config.yaml
vocab_size: 2048
norm_eps: 1e-05
rope_fraction: 1.0
bias: "none"
init: "trunc"
init_std_o: 0.00572
init_std_up: 0.0313
weight_decay: 0.0
final_lr_fraction: 0.1
batch_tokens: 65536
doc_mask: true
Each number is 128 + 24 x the weight over its row's rms, rounded and kept within 0 to 255. Layers, rows and columns count from 0. Numbers have three digits each. The size before them is the row's rms in percent of the matrix's.

# down: layer 4 MLP down (transposed), 704x256, rms 0.226, rows 46-80, columns 128-255
# gate: layer 4 MLP gate, 704x256, rms 0.232, rows 47-81, columns 128-255
# up: layer 4 MLP up, 704x256, rms 0.243, rows 47-81, columns 128-255
down46 102:126120115150133126157140124144087180103122161119063142112118138183147133154136145136095147121087134133097133156160142114141113128113097099182158139142145113136132137134105139136116128075110135059168139160137109152112135155126112106074154105146157096098117147128103129123091142124139142172123116071105104084121126119113153151125114161153131118108135145131122096123144139188121133143119
gate47 099:131165141123135123116118130129160126122115118116140103145130136163111120109160138099128121135129151115100176125138151146111142156132163121155112143160146130127098104124121104133189078140141133112128083079126135134089118144129128102146092100120155159118123109096153179123118104114065105180159112093143145181128156116062140167125124104132166123130111100072109123094141132121130134147118
up47 100:132164129091131152105147124122128126094124127180122126153110115161105126109175112127107154121120112109147124143127118122074155159100111114110128135126140112170128143140142132139136108129167114134107148101147158163095136116101082139091146113109136072142123149092127134073103107150105145168105130124166088114144096141140146149140124117095183134143140119119141118116155081147105093126077
down47 099:101142144105089104100111118147163131121131109173092100162126104092167123180144108133119142121137100134132148151115155146129117151130119138097159156122065132111132139140078110132102173115150112127154185109113104103155127125085113133166128175100159118124112117138193103106128108159105132114174103110105138131175114121124106124116112103126120165100123134123137114100115103081130145135101
gate48 099:159098096146157149097127112117086170164110159120103089115150124118108152129133151130188156135127136120140149118107154114147111097168139087132142130121162126117146124073140151102160099088117147145145157129138146141166121170125142106139121144108119119143140112107107124148144169111083091136132071159131136106097111105098111114153099182119112129096165136090118122111105171146142136152128
up48 103:127143120078135152136133113122115133107125121140128077175144118118155140119114159134148161136154125099115132087142104115127105162145125113148131121133172157122159119112114131137140112141076126092100143098103114122129097144162165126070133098122120104110156125130162106109139135151153114111119128109116110151125112098086101158104116141127112097120085098129122144113150124144112127114149
down48 099:136127124172156102129099159112111168088144094141121117100106134112088109139144124108109112100111134155122145133111112139107113132155141102142140126125149137150119160145149160084155147085142126126163125140104135122105127159105136150132099158178070103127089076115098146175129113126093121113138108184199158107092139142148097184151116153128119073097146164106175097098112167092136143104148
gate49 097:115130119173093170115121116114124149156112117112140159149097163136105106152151135095107076095111107094157140107082103147121108141147093109161135149143157150122105097105137110151150123146140127132122119096161118137114145095157141193106101150136099154117147119148135135115147147109135144125133130109150155115138147108121173139171127087076160095168109099097127108174101143113136122153125
up49 098:061149159193140184120107126137129148147089129152102119106128145138126160128159148118121090155099093096154167167135157156098110107119124140132130121152173117120137128136130144114131123122086132094112143115148120092113130116136142168119097154101107134100108060113139175139139087098132127112154121122106142107109110188124115114101088124120125111161125112145086143123163132140114162107149
down49 100:128153114156152169121142151142106133139082138088103152110136156091097138123164110134120148162102115093108125198126170117127084081129148142113096137128135165150168116111150164082119093161143139089087139120099106133147130097131137156106115110071120092121126131120146144121146168116109130135165157135105092138125140137107084105143114137101096161165097092121098145102147114099104125151103
gate50 098:103145113101103128154112110131129107145114142132165055128160141120102135131147131155138112204139170133158132136093132137148148144093091123147130154158134106118122094185124123131135131056110096123153138140140110133083127111140111162133149108138179152163108147180152136134101139134108127127147056108156095154148122125130126117118123102091109092113094163150133150130106108074093070106117
up50 099:138153150109116094156069122132119114134147125161120126111136093133102139143164123110165139126159145082147089142159129171150136113118121120147098176148135145109142118170131100140161102132134119135134119102117077138101119106091129153121147139191132120103176155129161145144132117151149102114164141132115145141159146140160144115127120165093161102133160147156156161068177119119130118147136
down50 098:105120125130109125120097100156141107133097150122086107163147142155131178127133098114089132063107136143153107108133103151156116126137120119103080132131085104118121115111153072115128119155114142106164155151133125129115147066137132135091142149086096139149207112129202140120153112079161150149160141150135168127174138151139157165146137118097146130128126098125142060133131153116150153140116
gate51 099:182118088162144157128123154119145123098124152101170135130124160115162118100146130144152154130181113125114089087101150180107108096085142106118128142159162150150172096130088149127123095114080107110097116178099122139107099138131158150174135114099164135122106137125109157136127071113127144093079134123154103131148128143100147092139148120134157133105132132114139118135131137180122135118111
up51 101:150107104108159118144104112115147172118107095093115116103137150098133110139127171121160117110169134089118111091134078169138120119131131122148138074110146148133123109129140127092108144122092156100149148125063123104098131132134126159096091156134151099139105138112126122128078134120128155104119124142143105113112154137137125174195089122140114110090113097122100113192126124113150110124110
down51 098:097133132130117075120097114110141113105136116158152152096160147158112104143126145167131147110115128134144117118120138108116155126140175090163127142154209097115147121114118155121112106134153123085076122120139102105154130114132117165155157103132143128111124106138100142139144109113164137152141137138140116104126142131128115102100092128083091136119129125155156142165144117162145114103108
gate52 103:139124133181153115114103129094112101125120103131085105123144109105122125095115161163124106134140088151124128150116121123129148154140091171132190142125057138165154126108127149159143124134130127124114097109108149176123089139174100180127144131127099113163105121136142124115155130208132105108115127162099085098115131161160128131087131076171133117103157135147163129122124150108134113112134
up52 102:114092122129108177119146126123136062120097133109161143118094170082112126111091126128108086077143128127121132068155119094116121089142163119106116085120113150137149132132138181109131108110140184156107135122104138146110098146097130102125096116169159087128124128160147148134105122123157119125141135120089124124111144130134148118115084163124112136062125103126117136102125064168167096151136
down52 101:130103137155146137113113158102088133105140148126142138129098139149123112153141149171116086136117109131136110089168141115095113092134143143123118162155161080177121121151128091140172075127113143155141147148121116132143060120140166113074155148099137096151169135123095135097119090114122133107101143110119135120150092129120113131126097090130140134145153104136132082152137109153153101111085
gate53 106:149095109114051135120099129138125117150149107088144150088119105168093175139143142096132110142182140140143119115141163139146132086149123127130137156147079151162092099101155143126061109112091141155134111121136168130121124161135153127135140139111133133154116096126120098139087142127107079141158135130149117115117101128172197090095151126116169147130156109135152122153150124154116170159159
up53 101:162131150106173105160156095106129130103117129127099117172163094160161112149147084135131166116115144144126118135096110150101150111093124140168108146139150119148141133107151149152171125140146099072148124181112135124075145108109095141091144158102080125114086149127128156113126111084125134089156146119155168154134097116086106163126116138107099074120138162123155140117171128134111117096116
down53 101:126139152078177117092146109114135126136166119184113086157122130157144104155115103121183092129101110106164140103110083128104114150158118126133132118120143151137163144121114151126142140113115132131180114138123082127124131108124123132151116136091084145155089165139111159119156119149039140116137163116133131099102125112116115150135156138127142145128094105124125135080104119134143124143112
gate54 099:100071164131108149099115152143139127098116110143135153133108111167116106146129120107149145135132114120079189104138145119105156120095162160141118077115076163135171106138138121179150133117124081129143106145112118122122183078164108152154086130129126092134073115131105111111097128149080141158108132128148177094113108131128114140095170104140147151098119086128120109143128069121134102116151
up54 097:124092127141125130152126131140102165139092131160080088114141174160169167106171102134127136129137133124139123103119108148089148114126153152169105129114096145119138115109142180118137148131132132099124111132115117139147125149179134144136123118163156110111147160147147150139068076102115108152115092083132124169111113104151096109127148110123145130125112204108180128172118139116130132132133
down54 096:092111145150156151157083098089117154128169153110111147141118169102093137137148144129119161129166153123137116123072097122157109134118104128106148164105131102134067111100108115150136115119154148139103144122129122113136120125105101123130119126165089147158144116115153103132089109176134100097139128103086146100173143156099142145123107128127144108119141140145100143120137143128104112087106
gate55 099:154143132128134155128117111093131132111154156066129113147160147121151125102129120080109108153145119106135097102125097116130164128095107154086138158124150110156130103123174101122093170118134131147114142172127124104137159135144110130099139105177100134149125114100115097162083124148151117133141155114154137102120154134147126159135140139158148136093131140117141110097143132130083100096145
up55 102:134128152129107138102078095131123134127087142125134152139131117109093132122127105144122089120128108137125163109136144173138123152126137160115129101121167141114120105124156098174136130104109101143108171131135105097151164132100195091145127157127144127114145130171146104119124140108104157135090138137122152160151150116161107148127117091118145136163100110125121166183162109154103157125135
down55 102:157143113166149092151114139207121107137098158106073158144079100090143124163178102146160143091095137141105114072137104145106107139145141117145134140083166149093121117103128137159140137125119083119104134120105122087104112159118134093115128164089100101119118118179158130132166110144077132130129124126154129073112127108125129103138144101109181151124111126124130133195134130136146104116156
gate56 103:160135092102142161126179130140142107121105126184136144136138112148116122141113167092130134099133101125137140121130151135096133074121135131144127137108132103122130149133089128145106136106139133093133152159133130118148149095122117118114091120150129140105112143122081123147082159086098158175150115158105099165141166083126131139158162146124132135122121125139090097141139097103151145128116
up56 101:110119168138187126159079122138143098092133146123160109111138131159099123117137140145128112128107113113128138157111118113095134132115164116105121138133128143150114141177112133133127159101102115138142143118155193116126155127147122121135124093110103184129134089088114087156154107098183107103148127161120099111107125082154124114171170114154098086122157166097105134110148118132120144154127
down56 102:136124110069139107132098129122144120083122135102122094107128127147127108125102128125096116128103101111106100118128132128144097100077161129131150079155172096074144159093127130141098126116130111117111127185130055146115098163121112111123150128182121151136116113118084096129152121117123158118110108154150120145145154094169133149134089169085123128142132163134135115151112121137114132150127
gate57 099:131120096101111134123106118150132098135098120176164157125124107131144123137166089143123106125148139146144102134158157179168120112118132133136085138101104116145129128095122129149139146139102144153101150134198085137124144132128124128114123140081120119144135116132153154191107175090108103137149130142088118109164132115139132132111158089131131175162111114134120167116158095134113133141162
up57 105:123132076118141136127179128142178089123100106114127107143160124093148146123133125107131117170151115139099130123157155140154087173169144167127115175092143095121158094144143126122133133126106134155158163073159143108110136129127091135117120180086142162111135085128161119151143128107089155172124119130149107140111083102131115134144138110127117185171137085115171159141130132114131133148135
down57 096:137134126174113130137105156110172194129121155128112112145153127112136148148134122106094120124175079128086180143122143112132080131189136136102117146158092115111095131119187113115106177132136113119139107133134098148120138118123122100109082144133121134114082108105105170126110119112119122102127157149141121133141117195168136132098115157132113171155124169147085147057108139115112096124111
gate58 111:107131128124117112170182151083102128145161093098129146088133169109135135165121123138150123148105112134098109112124116143140085129117126098117127108109081132110125145106154107096120114127115138107080120116126126163158114116109133167105109105172106135125126119157140158115127155174099108100105128062144119170132135167135166091077138146136108113143057130123151111153156133121111145140108
up58 104:145129154163113142114156130148175147125117103113146115148100155132140124096109127141117088102121108138122136122087101113160120127098158098134154176134137115143092116098118133128170127164107167111163120139130127119167157122152102084140085121130152125134093140093097138103115147093154075172118106114114162126067110145093121184157152131112129145138133078139194131101104151105093147102162
down58 109:158127141156152127148092113100144150111137130041135132164138137123124130140122159131130111109130110095175139136103103130092126132135103152162110168142113170151127155132173129180138152146121119170203158110097104074118154142103154106128124098135132115126111139100096126169155095137111141118158127135205153134152091132131146159146156135153153157092138112119129102143129116141120131135139
gate59 113:108166064103111132086102111136150177146141099142107120110183151102189123133121111117130103137165078124131148153169139145124112143148113124136138148068122136140161160139147100126103134140088139172146124144118178131093146140155150133118111141124106149111158146183158109133067146120126134143160122134086132123095103099110127125123158131113135112111171133110125124157151169132135156116132
up59 100:128097173151110140117095132143105085148127179120133102147123096112144134133112098137119129117154154128159097113161133153172090135145098124137145131147126107104112102128167130143139118118130141124123139137129122093139139150077127107107162184134139118151139094170144120115130134102120134177149128176200162109133125162135144144149116117128183121147139095114081093126161120151129074139137
down59 097:146088137148130155122146112147132132115145101150131120130112129165087115101113129157081160126116118105119088115143109105182154090091140143146127131147147129134115089131126115105128097096120148162123159141128137101156122136096129141123176155127103122126141116111102106170156148108171132073092100143095140099116130170088151136150116099121102146146079140117165141092117138132079138139068
gate60 102:160068119162124156169165149081137131100117118124150136133118144144142134121123143115131121128129092119111095092142152129100153112137116156098181165120124137127111138136091122125132143150108127070173155113143118124126100152140136138102136120106102183119111115113117118186108135066138077190137085109119090111144108118113147134100152130153111152114134114098161133123113130113138122085114
up60 099:112123166113163106160104076187128139163107121104151091140099089105079097145088153125104142134141112106094128133150116158107135163144124168115121163120136138116111146131169156143113133129131135112086131138158080147116140164138166116125134115127126108163144109102125127150143113128123149110136124123132112110128136125117128126112151108106136110169118162152183175121118129064126166142165
down60 099:135153130152106153153090144195161131132126120089125130159096122129142136132115135162159108116102084136126140123162131123125159123121147142118127085152109112121137142115157153096112150101132105068132112135109153094147124129188195139122123150137121085128099114110130117141133152130151129148099152112143105095138103152098164126148053149097128098109130145139106157116097081127138094113115
gate61 100:095130111112129125085171100135136133180065131158113169115104142130133100126092133117133089125119150101123166101149094157109141129150129160176116110120144142153123067163104113158119134102112182138123126138138148131127143136098119113132108127144139162114135145120178118100098120092134105165193131132132082138173134105140133126156144128148123139107135146087107144111114097109155109122128
up61 103:150138124189144154146161141142136080102140120105143082126181123147125142134153126151156128104124134113107105151143110068151125135102166116119102115130151145101147192100145146136117111131097115134152107131131101131091101160113172121134060136159121124159107077148153101133131128132152135120071129172133127094152120133071147105143088103124105127160157134141118105093147150135115151091141
down61 100:106093122174162091144122075119142142133086118172139131153099127114081105097111107146089112122135130170135125130158140134114085140085125121122097130096126119109127142114073153166144139133113109126120062096099150096103098127115121134130186141125164123095100150124127130130185138084136118129153077153136146122142090124143135095122151104143138114115098157116160172129105110141134162157127
gate62 094:141120111164165162127124135065128148105138141105158088097104137145123139142131154146161141107121131170146099162167154117085115132146100114124116162171123109155128154106133137158130131120158126126087095115117159134115137112148176113145115165166129143165128132116097099087134178166145114143082117108169106120133142144184145120122127168145116158123145097134126128168110107149127122116082
up62 093:167147162176156168118108089103130111116148138151085163146131139152121112089136077097070130114135114150093125107139104092144122110133118152142129130115180119131133121174160123144162149113144130116127128134193108110111162111132137118120105161101107087125117104128151114163077151125166147130130172155133130144114103105179147152134108133123146134144160121111141144151116101106089115096172
down62 094:104116098125094142124108155070113160115144108153163135139165111145117130137122135119129102151104153149160143108117131164124142107127136131139154154112126086106093111142098149113131108148142121144128107140167139115107108120116092120104100090139099105126177109175119154163140123157136130138106115132121158197123141115168125130132162123136076097130122126170114091111145127115189098097151
gate63 104:141116137108141173116152157112071116123102127117124065125147162147109094122168155094147103172139139099126081148115135075135136089129100123110129120120146154082110084130126133131097156149151110106075104111109133093123141174120150152116117098155090165131108136128138134100158129143122141156139145142149119112148169131156171124143130162156150152131125138110109137124144085147104154112149
up63 104:161083126101121116105153104101123169106179158118162110146140147118134140127148147127088129132155094138193086110184170137161106124153143138089068137070105150107109136132108135081083089136147127137193108137146140130149076127168160120112116122130125124117112141194121123095126099140138126163134094139118147132106145114132130129087102143195108146142110131127163109163139149139123114130152
down63 106:155098147126106112111072113145150111141166129131130129126170149108123077115126164132154104149143132129142097103160127070128138167125163122115138127116099112100142134111155178129136149117140126129132139179114097139128144161137170164175098109079123123111153114134122157129115143130156094101134120172125104150129148130138164174134126130099128123115104109079123119132110136135096145095139
gate64 099:117098075094083103071138133118153141145102159099098123096132131113121111063166137083096104117148140143119131117104080137139147128126156184174100108117099146138128109171103130167116126119134132134151102137117111137122116137150139143179150139140146100108143109146160132131136115142135122109101116154183129126107169135106131153102147129172110138110142110140132142139149147080152142071149
up64 099:144162191154134123175106112141109136106149136107140134071169104135135147129163122146147112112131089105140095125161105142147124134164147123183154153153137110140094153146117146099123142122108120136141109087134116150167121116115148111120135154169115133149089117126142140136142094094130132133130098166148134164097109117149160131132098137134137073145161143138101110123142153126146095119163
down64 096:145095136187101143097109126130090124147140106077128073127130135120118128113133078126125147154144105108100160102124117122064102140098142161161151118122132174075126117160131134112133114143106113136113140141126135114102116148079170155137139085161122095156135135146141137162168095135147145123149118120157109135108118126111156148140130137141159129142134158173178129149137157156108168140088
gate65 107:121134134162126158136099108108130142151111144146119088112147107142112133149156136107109145130135101109110129105108177115145118107116134103106132112155101165148125122086123064105150163145135130127140136129137074110148062133142168099107131132158087098110144100128113131147149124144143110112160171148102122130138138161157165098142096091120119085144090095162135094163103088139116141132088
up65 107:143107158107124095154117122131142083125108110138118125082119190147123069105145136148126101092114133124151111105131124133186137153134097167132152121117132152102166122105156129094108132095159090132154100140108098132113158116103114129143134127135133115137130149129142181142147113115131149096167076139126157091098103116127112126082120184143121097085147181112151125147174124119100128128105
down65 110:171114150096125130110125134126148143119162081100071140125111122149148087101116127174160113100175109123086142123124130126113146100102099140163112136106107169138143113101148128147168156126111095160129148098135153127107122126153132107126108102095133113108127152168096133154130122180103173111146126137170124153122155141116084168170123127147162118119104138130111127137142105123137181150110
gate66 094:159086148101088140163098137129135127129151121150131162146114142142132107146130143098135124132154116126181156111102129125106142122102094134111127106134116120085102132116125149126126116098131117112115100162127132091114131120114127082088092132144137149129156127126215123135089096116095153136158126089137105154136147140134101100114140128150104144132106112126108092189106149129145104152200
up66 103:136154154152137161102155104127104081125130127127147120123118118129138132087145166131131156125083185119133103121145119154148133086133134122142108119111120124138084132080092132148144092082100056137130146110141111123133156108137126177146154125121127091156132128172154113131107167129173123093122140146173127136145127142128146128132117168096092146132133171116127088117162124175096137124120
down66 098:148120162165114118146103101096100107092111140132098147126102112117133141122128152099082135098148167082151108151129125078138161120160140136141152115142148130116140104140146111115167090144124115098117103150130095158053142121106182113147147113127100117143142133129130106133125124096134115155081100163100118126144156137132078104151129117137124113095138141087107143137088156105151103175141
gate67 103:120158103170147109130158177156125133144087128115100103101100128162087167167140130123147134135092137143124104136152139178153134126140120109122168187145132143113123088141122129154133115108102136108097134112118131158137161115158103109120093130145107116156092126141099160145121145145110108117085107109163085124143134141110111163119134138124107138131126115057158140094121118103185149131143
up67 101:101135126180099121144124126101136133124134165108169113129124149085104140094168103176144127138159126148127123157108111145141143161178133162082112127116153132130110146098132123154109126114134130106142116124135132119134133118100141153125125139129121124144122134123137146108113109156123128177127120126087077133165114186171100105109153105172095136101138156090117102137139127136157173120150
down67 105:114146156148081095131107154137121120175108197111113127119122123143125115128177106130141134108098136142086075171078104106118146133118128120117112143151109102131141148124204128112114105128154109103110151151135114139130123125097089108094125141095127140112139131137126150071153112144114136144131135138109121105082120143117092132125116135183146184122139074077145113108169149104104104168120
gate68 105:108127115136109087128113104135158124126124147158131145139132107109128149158142121148130147139137119158150128129139111087097137125113093107154149101116119161134117131120119131099116151119145125114152182090109124124114091177127115113093156147113123169138170142141111147157181098142108166083132113092148137091137164108084124120154112188115115106158118132163127146187139170156144093155113
up68 103:155136165152159090157128120162124137095116165123171143140151120152153119145131119159098147115137160116172119154171097131138143142156135127145140120160123101184117138145078153087144120101116084126135144131097136089119160141107187125074212132107105138105136136119122100145102154093124091097150101103176128144145094141152156127163143173156117135162128134179131104133120127116141094154117
down68 107:121085147130141145114121137164149130146135101157128128146074097146126093165118099132131168122198136168101142146126120098136109151128115145149091127059084148182135142138141142140100136082107145108111149124119131130077130166101085134112144105164130131111126111118101107123122088102103150096108133131136107134121114145102155126121133147136118150141110150132107115193125158159138130151136
gate69 100:132114079081119103092134174130135141094151135149164137114094134185155141117114138105133124142150125108114076120164164117140159129101135151101125111143130173126117117166119108116075151112121137139166115173135120113100132123116117133117103115115111123123116143133141137140129171099122132129131111109120123131115213128118102110116103164097063125112095115146144132105143117119138116143144
up69 099:157133109101102121113148107117127150144144080150171135074133154169091110134124158139093109190065130117135087103107104096150121159112122102172098132159174139142119090121129129114132154151084125151131134097102123162110135104127124089151161123138115123113140140117131167137164167156089099130161123114158162109133167185122191095102106116079087123140133115108118084101107134123129132125161
down69 100:170059132159124105150156136128143123176146069074113110118120146106103127148080104112146083127092103143094099123093131129152131137110069119147128180128113122115120173106146112125153102117136144125122134094140134114129152140083148131135134126115117149064185139114142116102174171131123168151123118153153103133123158108153161116116111126123105082137155160156123109110102108120139159144120
gate70 107:115158139126099127128144127117121155125123160121158111145128112130143092122123144148126084147087111115125121155117142105159120114125106144139169112100138194085153112099167100121124124128137137109132120162182160147109144150119154194112099163116089151090134083095149140109160146130138123104102100102119119121084152122125149148132144097134125121100128090161111105163155126158087157154096
up70 105:099121117155103095157094129135083139171136108097111136131124150150145118122128128090081121103126152172162123142108080134151101108123153162145155176112084147077145075147100149119103148151116136126131115118123147092159131116125183105112159116127125141106095096143157153118104112155140116167110102090130157129117115152152121125151134122123093123117141108185141095141112131097170126092102
down70 114:114121168113134148115108151154156114125167159140151166143137150113137131164152134109105115141104150132108072130106141123124139132110109100126105113137091147142157133132114123101152159158132074114109144120107105110117108087074132117102129101157147140131128136126138210132119141113102139097131111099131108152145153115162125151091182124120124131131141104141115156124107116127130115112118
gate71 103:160147155114161168133169136149121131128158135091116110161118144144125168116089144104134121149100138101118105104146137103138145156097098079126132124128133148169078132176116112142092148151109101121121119148130121138138112123161076130133093097089090095144116149147129130120125109135144098132172133172155145130120154132108129124141134126149097131161081078112110110207118128164083170117165
up71 102:099122146128097124132113136110134124132108117137155127139154110163131161119091109159164139132156105102087143100142141138125148156111145127107139074152100082151120150157146140142065162108143106131104114113151149141141132110106121102146115098117099110162157137121108113135152149098104147161140112155151129138111131144130141124127160136137126079145147123142116162145178119129122098143126
down71 100:106108071124112125120143099143133165126100150123100139108167141114162151119097159135125080150100147093151109145107175136130113111140146144152113165102151158136130141119163094108128114128084108148183132103107114141134130101096115160130163096156122096122083157136152153091122102124124124175175148111108138120128146077112154092098132116090127142100122134128218129130133126153130134143163
gate72 106:115143122108151142118159151152198148181134128112131109139178101153137127159116137102140167129120155164121104153099141123157111106187099117102133131124139168091117098129157150152143104138178100132147122131130107122111145102157092175147120141117107142118115136103110141146124131116136151124123080133179144110148106144079132115119187152151172161141106156099144129120149133128133100167097
up72 107:123145133153103157128149135137126114149111099107124176126150126085146146137094082153114138139165100086106133153105113143165134211130113094131133106139132174112125115110128110146116098142129100119127160106079094193096136096150154104119144109085099105143108154147152102150133164128125160147123137103140147112154141129111118102144143130107153109120104122098122100134098127142181153136129
down72 108:153115129121136159127173122129110116148110147152153130089087136191158135140163118105129157158136156174132107133137123135117121151130135096133104106130155144084115128121121181134117106102161130142159120134109089091118084148124142126099142100096159091110149096122145090174164122140139144136128104118148137100146137141118132116074175157160131130087130173079133157164132149164147117120134
gate73 099:125122133167120156119104121116141114142188100160097131153137140122142162120143146107112104131085123134147106104105133161082094138129123102158118119090128082134121123152134091172118142123177108125125117145117125107096141126144109149092107107159091161150133115134114139124130169141131104139173138136146111141186120131175131104158105107122140123161117161139152143154103054128120127131108
up73 094:075167159139161122131137114112129124094180120168134099143136117122162166127136093145089119106170110162120110121139114160148063123110171107142111097176145144127083151111154122143103118123122132119135148106139143110136129115133103109151088105202117123139097115112138102144165129141119113114143130145131165133176149158139109123169117149136143131162142137126096153126127118108097117120133
down73 097:116107104160084108100088092097146090125162137129119112131161131104127121089159123152157122133116126154140138155141131148128119131144143141117112108167126123142148118133114141158176151114089183100140109133116112099087140112143146138159149143088126141115096129135134146124100103170178130120141132131070130169104168109146128091132147178163123153095125139086166087161117128112127115153186
gate74 097:122142109117092137152171113126142136121146098150175151133122142139190131139136113182141164104117141156153105160144093145134133116143149137146105171141125139139105138154146144148109161107158154109120131075146141155151087163153108150106151122135133165116133156140133134154141099132169097114123128128141092141076127112136094157171096172096130103138160140141153121161141143098160151150146
up74 101:156139138087098157106109099136077164153173134124149121124121102106150134122138079130111137152124151099129109101145088159110129123103104146102102104128102091079078115131150117094114108082144119144157132090100120108123150148099174128172160118180116097124110142124128133133116129097116137182166142093143149143105107112168157172107141153104135128159115145139110128143111108128114109149141
down74 097:152112099143129093094148137176118137144113106167172152116083106130143135116094147166118159107163124163115145167099108111104120158118180099145157128105114084103119134112105133149131109130132117092124145093158092092149130122166106084130126126135130089129147155099114124080115093127140134125076167102092088131084151160111121116138132172094144087117137163146101123141135124134189084127103
gate75 103:153171100118115120096142127162105131137175161169141109186093155124135156101110135121123132115166154134147117120104118080114131117129166129096089158118123108121098129136149135111125104109102164112141125121103147155187147108119145099097088122160073108096103100125123092148146152142099143117090101128146118127141179125124141101129109133159148128142063111134134153123142143101135141134132
up75 099:131099165111164129105143167135092106137084131127138129148106146171121146129143101124148133120141143158154102155150161149138134088121157132065094116151098121111165119132146122146115099135113150140163125116120141139099108113126138165135106114082145158140146126108110160134107094151139089093125155107106150136109153121070158161177119109149130151126107126169121123102132103149111119135098
down75 104:131099128103136121162137095159160150171106124166121128143162127144167126123110165153098116159110158101120120169165123140162160114129125130123185141127167122108155119164140097120134145138119172123125126202153133179142145107135126132142119101134183146128137154158157151134100097147112139110132174116113126124140110105143109172152096124089135129127157130089126144109189175091149122163133
gate76 108:111109152119098097199083069096087106116147088096188161150085109139090134136136118136124158100145122169095108138115102168126076138149097117106135134106116149126143138145126120091168109164117114110145140121150147114163135127108160145147095112150100129138058094080159146171102118120085154145159145122119094108142112141111093113133113136125182149167099167152089131134139125132129131096128
up76 107:137097140131141122130147105147096187130143117101153127120160163135172143157162128159156100154121136104139175127108132117118124118112123139124126096151151131109092110072109139116151149125120122117125124149113156083119094146170131163153117140139133173121102111113179108109111142129161146132167120166096139120155137121146119095160178110156145112140124118146113142132133078121117131107111
down76 102:187140118130156120130136132151131123129133143113157133107114097135148178174106153123166092187122139115177118156148137098138088191139124100130166152115136174111129123110130109120113089123088168112106103111098093095135169139179152126116094093113131130161117133122140138132151143178099139101114150124126082145146103102166163103064149124145127129133153139125170144097108148172177119114116
gate77 097:135118139133077090076109146109152120110154135113119126122124090141142163173102137126128127090111137126130141128107087109116119089152141138115146154140145123072141119097162116101074144173098112111134142098103129142139099166108125097092112139128094133155114130123136149128121157158109130138144092119146085139152133157086142180102121113112110119112173138143145139111149138126153111140105
up77 099:104123124104119186153134131151142135110114142109129131142177133156132165141107164106130142150131139177138091104106162104124130117140158161110132153114131127147148124186135160138129167138128128165146134154130123090162150125154104158158106095129109103108119124148155131091156128156112175105170166145119169140131154131123124120120075148150098075119160177119104114146149099125184130087091
down77 102:139090112153128106102147146153102151133135157122125153100126103161161086138105127165122113074116095129117101117123140120150108087109152087137141154082167124119087135156119100154107160159114099145123107123128130107128155129133168085141099153165098151164123089106138135122107116188141094127090090139124115126146160147102141096102107180166101124159120171124095130127142143107126120157136
gate78 102:140134139135150104147128125128099135129111112135174091157143131110167135142129165134098105113153115102195084094119127123104133110111172098144107146151165145171113176092116154174152136123109144148170079108099106120143132125138139158120122113133145159109212118122151141135095112141125110129138144118140174132124142120128135116137129136129157157148108117104138112121120211142105171139105
up78 103:181128063108121137126108103155108148119126133149092110112150156154119084134109142103164161111147126180080151141166159176098111158082122106093159108123121116130105095118135118109152142119126145085176121151119144148108127116149129114118147124110118150174111145100139137142119114138117135161129134136145163118098116097126143125115135140119113097125126123192134126093105192163111131091177
down78 105:134096157139122160116127148144136125144157114116130133113127177151114153108121102123134108151087112146099152095116153073175150127146100138123075145110147074160124144155130102110140092168162148147138138168157123132120123138125107080136086139141093131136124162138082111172131169128117112121133131099117161072126105159138141132125141072122080112135140129117083112128139135096152135129122
gate79 098:183138114163146128132163122126148105166139078140135122142199116135108135148120184142169122140183139131123115123142140099164132118107169163149161130096126176088147124150138102162143128130140162157129138088159102133183124127114149188142121131082149137112124130139122125139137166109125091086123103119063098135099141138125141164184127110120119131098132096111113086118114133107168158176131
up79 104:113137119128132127136133115172095132099127101108125161150134110127118118135121118085180129141129100119124111106131140128135107133123193123131173128143151210097139129138115123145155102109153177125108104077109127147155149131100161106148150138106148115154158083127146130147112148153127125121118105131120117124098131143114127104128141133117107134139120152093106099134140166154165090176113
down79 107:106146129170134140150158136141127139182114101136084099158145121125148145135105115120148111110176142133143146140139128106158103105104176138118174129118125141108125121188137092126176129138122170110105125092081142150124130164142116101086136144092101147128106131145130095113153134106160136100119072144111118092171141155086122147196134125114137152135124124119138115105115154126122155160132
gate80 095:119144075165171091138094138151120137145142148106152081134121113145133143163113167150079067093113116103094103104135146100113146080123101164135090118115133117104121090125072127139109108125176111164105139126151129136132160107170107110109102122147111130126124135095124117155125086107097176118161102139113173111131111139109146169144101101115146117137090124145100123151090107117134106126112
up80 101:114118166147086091176112099148096148149109135106134133096103130137138131156130105142145127123155113135134104098087153143079133094112122117154125113148168138172086153108109112099148131088114137165147104126121110099140084128105134138134126126157085137101111192125147164136136145103152096088124173112135148140132121126065094110118131112157132088160120148131103111111110093105104122153178
down80 103:089130131146108133115142121098125148115111107131085151144115135134111112144104159137158166116130116151133123124160140133131072154141112115125111155130139150106138123134148110141108128162118126137108125120121138162104118132118140157140138151130120103117148152077152110136124088136139121107096122118128142101084130155078095154089112104133107100183127121147120103142113103108135150175142
gate81 099:154126138142111123141135095130093103146126163087122119120137139140132159154136146146120086086163105122115149145151119102144134139116138121100205095168158117144071156134124102160110105141155134122174097109123074139089099135126124142104168079144125168129121126134138097133111129135106121154119152138145118172138127154116149131137151143138091111100107127130135113100104119115146135120143
up81 096:149123188131079141134168112156122132089143152137088163131126135101174120157126115142111144137177126102140126127118176125146119107106123105104113129137125123186131136145145123129136089106122148097109141122144111179136085160131111162127178109142145129138124141172128104116144124115106129122118152172197138168136126064141113101107143108164130109157137185136084120120117109145149151103142